config.toml
num_key_value_heads = 3
norm_place = "pre"
rope_fraction = 0.25
qk_norm = false
bias = "all"
parallel_block = true
init_std_up = 0.051
batch_tokens = 16384
Each number is 500 + 40 x the weight over its row's rms, rounded and kept within 0 to 999. Layers, rows and columns count from 0. Numbers have three digits each. The size before them is the row's rms in percent of the matrix's.

# layer 4 attention value, 96x96, rms 0.0636, rows 71-95, columns 0-47
110:509544427418459480458563518555489455545469454490510546536538465503492505482487493503496494503517504476492501508475508511510508532545494486550535
103:480498485436525498448481487511490469474450527452524573517533458497531565515538512519440503503515475472522491473535521468459468505488495525542498
116:495512495516486463506491477528481520497435532484476557479455468448476521469475462553482566562558512450535463507512469527455494424522447523498532
113:525488518547551464416362479474556507521541557445459425502498521420477500513485498513460613576527481473502508472488470487519515496552433472461453
102:546530508458542499520506537487565553512532485490568481497463494503572472539472487560486399457423460550461490446506534523499534481505568518553467
095:503437498474494521481476495465561432451512435536472443545472498531519496495428450529436458507456483534481452513496465521514501540520475477486467
086:511497559527486593526517478498447466468534502476474476424475520576478453507460463535439459450449484543524509512528508471521504459486570534566483
104:499540518505504470480478506540439505528504569526544517469490541541488529452527483465531568459520530495546422454446510531520512435529476478455516
103:469472449506519472532498479506498442530517486519547468551494459535536411524529516466522463549509532510493583464515482512547532499537489503464445
090:509500483451492510436532469486517467462493443528448541483466539511455469517522497588533467492491547481503478523501443531451458491489448472466557
104:522486486450503407484560503474478496457506597466513533465501478532481523473450496487486548487522535472507513506465528515426484380436558475489526
090:500547389499522468516581507536469538467495508522523561463431499562489549459486471495523473469460483508495371486504524535502512524520481515430525
089:543536520497515522515478499527536530485500528514485494503497459423639499505487487470392508499429513531507428538551558470549518500512483529435480
093:521452479497479546477437542545470502504541512516532471554455506399594517520520419525417490482513513509497537502557540516521498529537489553494492
095:537517556439519432472502549533505463508507499471460483471565524521451554557451495512584521478526556522521411503507430516494462463510465528486495
079:519544538577517580467498514518583479517470567525480524465501488414502517449530525527441491442505464522437485561505519490552493442461498460540543
101:500570475499432506474559529449542499471529504505546569455476508554462507539457535530480517508462492485484481451518506456509480525418446462562555
113:520533503488514530514604502569479488478464427490499491480483521554546425501500529485532443476495475487509530538482562509529541485520485510484500
102:458516520613459490458524490491509512527551553479526434508523483464544449531523553505451540426488482505490551538491558497524518510484567460509576
094:540462463583502468510447505573532551531529440546511407516508486459521472480520423463447444436563455500477508485504509470542519533564538474506483
091:531465502490531453470458514532446485530471495482533430500554485531431506460422535538526420549512560507531546484523470507505464454523467502561533
106:504474508465519429498487477519450535502531525495472542498419518513466462502495510455455560537541512468495458471468494538490539523566437519473458
106:521467543516458407529423514479465548470474475494496463491469468420484504528524455514529530553562513487537520449529493480513497453495489478484446
086:537496496573530488488477484459513452460572488502479454567530489419530529448532480454481526430455499531467499538526521503532470531396468538484527
091:497406488541484458504476524502465601497594454491459516534477483530583513471453546474476483472531514481513511521485434494455460462541540484499515
# layer 4 attention output (transposed), 96x96, rms 0.0504, rows 71-95, columns 0-47
112:468488523525582566530491539462496502481482499638487467504487537490488504419502545437468481514478533512527463485476438553480514479487548502462559
094:523462497557426553538550501458458562493503503542452413513476532496446493504485491456424522408468531496510512501464469533499497458533513479470452
120:583494516470533583509506536537489467521475534517498430541491501532480493447524529511463475436461505514565492484516515509531537554500534442543498
103:487497518466443447516559533498464486514468502498555577450590432599561444533489492546510445441472520522522486515536533504481507479492510499556564
121:487519480543497464464535495480452517523502526519499566492568516493460509498581523385494527543451407455496502501493508542492459494443523481458508
094:538534497521516490391537518482466567571490526462469583470596447503523485496533484445539505503529434475497559457561556506467464457485520510512499
079:520504484480520396524502508437497550564489531532591597506487484513511565551562491491545518467477442462507430486525498508539568469444484535462505
089:518473492489537527509492512519526475439500485517438427509481513473484481531515501548503501494471537469554533536553550458500436575477497446591453
098:452449523509426534502497490559567511471498487396470550486469540461482581508444443545489507490581449560473512501475461471477438576496529551521508
086:566539497546566506558499522549460518550461555487543448511492452487499484415511505450530525438560503571517462482482535486581559515538519444526508
095:510528514530528536517454525519489513522435530491462448555475494505477502498527473508513490492468540431527446533498534468555536509557465464551435
080:562503553542540527491540494497530433497469502535502433529522537430491495505528534481519549503461476493572578477486584472511461512443540451582435
103:550488467495510460450544514442472476528514491510556586452546483536443464540566525476444452545457414469503572468532488490453552485455541508537523
094:501523524514497522486554489463518520496534523497451523439599532539477482522489578452413477559429413477530528488493480502428484492442517510499566
079:493460494468463531492493488502494551501475591511514506552415470494467471429533472471454463459504513440537507454530612497449469434499544459513451
088:574498509425523399478560554440472482515494496520505489480538426564475519558513511474487487603444439471510490445542474525473560447473539461471519
098:524476508512487505534490491559418500529447503470470478520520486499504527482574518452515557392476470537502558535500466527524533466533518481403433
109:435439444512542512494464470486523539508567453504508522527476531420517562530482474501545498569520474547483516437518393513541461557537547516469458
098:503515494448521435553485441498491522387497391433490514497533547562464512542477516491530500588484506530471496478524498542487464531544421531493427
104:467515525441532487472557509451522461519519519537490568425577524514521527487542554445476519590427457507533547459498501531436497500449500527490542
086:428451499506441600510520504458552531526508532478461545566380534493489515520473498517537541457563538554477445533518480505532517561457507515520459
095:467500489547513605522504530507522507434514486489531439522567541476521522471470456559536444463488559477537506529515471480505423527540566476552522
099:540480475478446565501507469538562462545496515429468532476512488523491527445484548549456482429555484474550520492514523483462513568548504530521514
085:499502528490528480481456497458508530477472495491502465506498482556537495587463484516499499589559483458486491573528517465448487513534451532518501
079:467523459516513509478538499530496475545464556485497536446516534491427473488549439446541526514466505574504478471484554531522552531536462464524457
# layer 4 MLP up, 384x96, rms 0.104, rows 0-40, columns 0-47
108:453522506446507593481506541513522484499513483501538476493501447519522601574456448478542487552445510502443419481452447510528476516481490585566473
107:516425506505511564552494491447489530435476482522523486547558488490467532537445514510530517576509546432450526467489462484580481427442493493512526
080:491447577531565489493487517492548522581414475601442471510478586444484542496521532500454504529484561451495547470509513532493516452472472496518472
107:494408507491454499561514533530531499545404530534509427494515454479508537501430550551493473569496559501438542445438494473544425487444506560584517
084:404481510459523536466442540491513488516459465498517499528471493510468517564479525544545513569482552425414574450443494429548475440498534592582491
091:501530523450468467493503477487458486512560494528494569437484444524508515575402515515536491551513536495455553484442450445485490476482433578473460
106:448503479461485538520482586542484461506513446529499517469469479518508545544433457467520531562447528489424525480418455499489453473432502540528483
084:432444490494503548483507553495478497534516538510515525487435482512539541567478564438513516515503599418437510510408471423533463470459506542565505
102:445526548512502568459457494575442539599548496495455449501389473513497489502438521421422530528533528455544500501445507472549466457520430575549456
111:444486457493563469443520524457485494532471472486472503467472529529503478576435552458501514580483527467482561489494400499501438556509497527551475
084:478480533514536509559491532492527526524432514451471625449442554554452532571437552474491522505498556425423489497406529430551478476442536540537449
115:488458479498501511494527540501544619498486539460498562496485457498572532520524525510476489456576492505481532464490540479563519473499562519489566
093:440439527480506474524492564497496451533451516480527488484433525548451565531474487456501519539527562461411527509405534451531410494458477556601480
076:421413488511497522484512501488494491552493494508477546512496516541496491561438491469564537534527543457421549511463498433544416423470537562567430
073:458439488500439519457513530518535509510472504526538575486459525497468517549418548468526496509487565460440542507427447430570470446475496567531484
112:488483471496427559414500537548519561587530518537542527565503483485531517487460499562519551446510497500480516528522483469498491485519479566567526
110:476516495485560481591482454402429426543470497501504549469553553444488507521530510465428528514480489455493504505458510453499477456489541510509535
105:498495599471507540493466496513481497484495453581475601490504496413532470541511538510506495520523495430428532503494493528495493462485476552505531
090:414455520486470511468502536489516545545455510507514495461461510526521498529462519486535512504512570451406535497406481465551428493433494624543455
105:410444472521495462463547530515510457538420545475524501541504497484581557569500529483505537557494516478479468503495585467528401496534449503500444
096:511463508483471519428518525500485510498480472507486531415493502549529451539509591533515521462557513502470551413496483528622526511454601503463541
102:451444517418502493429449573510540459512464489501531513554547480405525555510426524477505524591503529448445531470431438537510477547467496576577557
075:468482510478513544586506517467494488556523517480539532510448524472533494546444528443513547513545554464438532481442503455533441487460512585524457
114:463489547496570515523430506439495462540545497535500491462515480459507470548477592527482476584528581452441509465536484481444550491439416539486487
107:483445542522494587543493559463509526543454547512470512534443475502444505556445506511475527511501558383429473549416508460547493469468468550509498
113:414471527474544436430544524448494525527549484550485513454459560460533549555480568407481504545512515468451516452478484505499480528513507509455494
104:454475464538436420521513580448564514532443567480502511520447468545465539554502476483536475481525591447443475453427503454512470452455481554568492
083:515470524558508522459584534508534501533524517470473555503446554508471504478481440509540571446501522515509504510500554509538499497437472516602442
092:542452473481427525451543508520507553532539488488488497513441469513457500484521511363500529450545506509442513516507592497492485468464511518524549
135:481454442523547460551483564400547504593450534491507449527496488533486505584481517482536543481478551484503457471457530439514482450462480601557487
128:466451512505484535576481530383520531536458493569482488550503542514442544530444556460532466532453528460511554488503516488530449410481531552580488
091:493540470471506435498466486476476470542532510560466542483472471524513463550465519484520511554556497483443588524479479439486470475495432541453482
124:467513457501503552444427541529486517508533543489514475566458492537461520516432496506537567530516489495466577426491475483503478483449507520561482
098:479509558468493496464482479450503536500481459501564460519498609530548599469500432515460456457446477433502446532481481455498472501450497470562490
099:449481462504439533510502563514538508600479519483514533504534519477506532491437526477474514542503520545506506391452478536570496462488551500542535
121:429536476493539517505573504477417458494497442596466546451533556543485554549431519451519433550502536406465512474444463504489448516494468491470461
108:513458487460502567596548521472456481503484499484481476491520445478560460552516503428477512604437484505507539447494457498482410449409515508483500
074:419456536467506509484492517498521471549454499511477475517498509537481548554451481447541536531511601450408558490423497463557453472457496594551491
091:447465538479561480495543513495438487462480437526511456526439601513493471472451512487507457497464455508459495534447501485511444497478515475585508
109:398473468523541507517452583507531440484532510557529455543487529484557546509459550543488461523490489454451523479482491482497503453449477518574530
116:472506504467533502572562535471480524534401508468561431511504449500512483567435574451505546569485534481504438510468469414523377475477503524521481
# layer 4 MLP down (transposed), 384x96, rms 0.0541, rows 0-40, columns 0-47
114:495534560494536503572490480527485499488515443529525513457490509466489510526535517505535526470547442500458457596512411560498507481504505589492455
114:546594535522476492473440514540539508453489481540451491528494460526376443509511521548456509494558560454486551441451489496494531536540483490543487
107:498550504444500494538555470468461509491521506486411466508491481491573471485491444501419488473450540493593498471541453700545518530499536443451502
109:477538492527495560522535474519490465550396566462527457476493390583511569484433521559500556518548483477478586437444538445474510499516549494520519
078:435489456498545480478484498536481500526497499482528497505470479497493507556529523552576482512465587368410488495407517385523491461511535542555521
083:522620491449529446559543439532485527497481531527491503513583452541516501497495474510515427496500570410513471527415456445456442473532472547548487
098:476541480527531458541483534517442470506447457507509479522466399595518470504513469505493546518493522452441497460351482496530505522498440506550499
080:438471481491531512504486476518489530534506526485535516509485465518554523540515528490522521512470608377411495509368525399482449465471517513544530
106:473511490496478487510532547464573550445522507534484439550538531422463453483452489627482541434446496465546492533493475475485479492469530433517537
114:448512499432457512479528510467527551520504465497445535393474529563426474518530500506490493542495545435594527473511431565520499536475518417485492
094:464493496506494512550474510508514487480435529479528520467466529503484532545450527493576511519543572387446501493360546396543463461459498519554496
095:562508486478515473540487496430552440446487481500494510578468614506492495533508493490562509502508521513490408627501433460379534523507491500469399
086:471467486481551497509488519514493498533474529493563470516472477478498509497528474462562504498524582420425521497393558438510441495490483534533469
095:410444488499486497499517511488500487564464496512535512484484529492492499551485512483537501516517542413417553498435528423554431464450501532528441
103:422440525488479506475494485508519510551489493507537545494471520510473539541458522482557487512508552416425523508409488412543466431467490536516486
094:528534466465477492576525481551505451433447455512446466520466534538508512509484440514546508520475553538509494495525503520500485526512485471439383
103:531497490523456499377472531492556474519498436441552540553490480486465517485486498480525477514505522497489472528461531541500579576490487518515531
097:486490502496567457439505494459502479521529567445464514509517440585463523445455510465497511552497508504499464443470505489544546506570487489503469
084:415501471505526481518476495550492517560474538539558492482499516491532522540473462520525485523504578466407517487423532411474434518427486511557483
085:430477528567472472464475554533540431536512594459547432514544427537493513546493472513533508477528516489456522460508485464588496487490498530456494
082:487564454465580485550515417459476514464562524452489551556505483562538514575502495501464523640490462508510448518481486516436492502516478474548457
088:481455519553532440438429501617520467396584549464550519534515417466494504463480464488483505495510529432516459478512466528490497510559507504474530
101:441480485492480523574473487486504478568493504497555494488491537520498508521475510462510533521529588429413533478396528432539459477496488535520467
089:501479494499544426444543510501510465621440572541525526478531516497544533489518416526495446520419485459486441543527501455529515505586530497501506
097:505492543481456578509420507522473516581428514466569520516498494490533482480519498533576437404484570446490498521387523469506450494510455472489457
101:503498518480566471497564580497530528503492454466420535513491498488507509552463470492464515493462506432502526487379532466528461457494514476496500
104:490535482494513531525471465435545510416455444487522481538484467485507499433556541475551516494523514408491526517463522488456463441481437536508545
081:496520538440528477571460453497442525492470513548533471445573465466473477502503474494507501546472517430407461477524492402461495482604548486417603
066:403521504547488497565487547491488492493423440478563468455433532498464489559518503588481452526432506455499520453470461516525577548495474506481489
127:486497479585525416423447514429459474549498481555460466495545483576482492490520519514555505446449512466628503481487575477518509481572500445547370
126:441458462506547514542491529414511615505532518509457475525492506467464506491533505526486459512442531460481535469531606486500584471512466537557473
103:502547511474539490498535433469457535495503543570466547524556422488509525472508516504471459509498511527483499539463516389474521471524516558509481
100:465541481521474536543499516626518503512521481488484493485536484471523508485488530503547560527488560472447571466462508504546504445473514514492468
118:548476462523553517498500521602468521541548579502476481511515430453564503570557575504518463498557560501489491431500515529474500488508544550473553
089:523540497493523542552457495551486473435619558461550531490490492497524489506494427534519518481503492491468524561498474504574406503535554536458500
142:478567514540505467518514542501472517498476477510397502475515454521359448439504457449507480499495540432542539529531471597484529561505493435429548
089:494523497517466492488523457552530493524550555540644499525451502447566445452473484465517442384471528423549488533460496493570497480559488472378535
097:442476502495532484489499507526503487540459505493560485506504499512500507543501495506561486533509583389416527493365529404535472479473500526527496
109:546493424520477511449506422502532494589495536460543569465489459537511505524562478557509538484569544417460452481530490452500548511539517568446502
083:470548508570497455465516454549470456477535462501557532455509466498570502474523501520483465564505522463531495482543574539438504470495518414480473
113:513553487540536549512543589469471523559516468475573487490480457455488501467433529496567510507508413548552529491543433439471441494473566471524473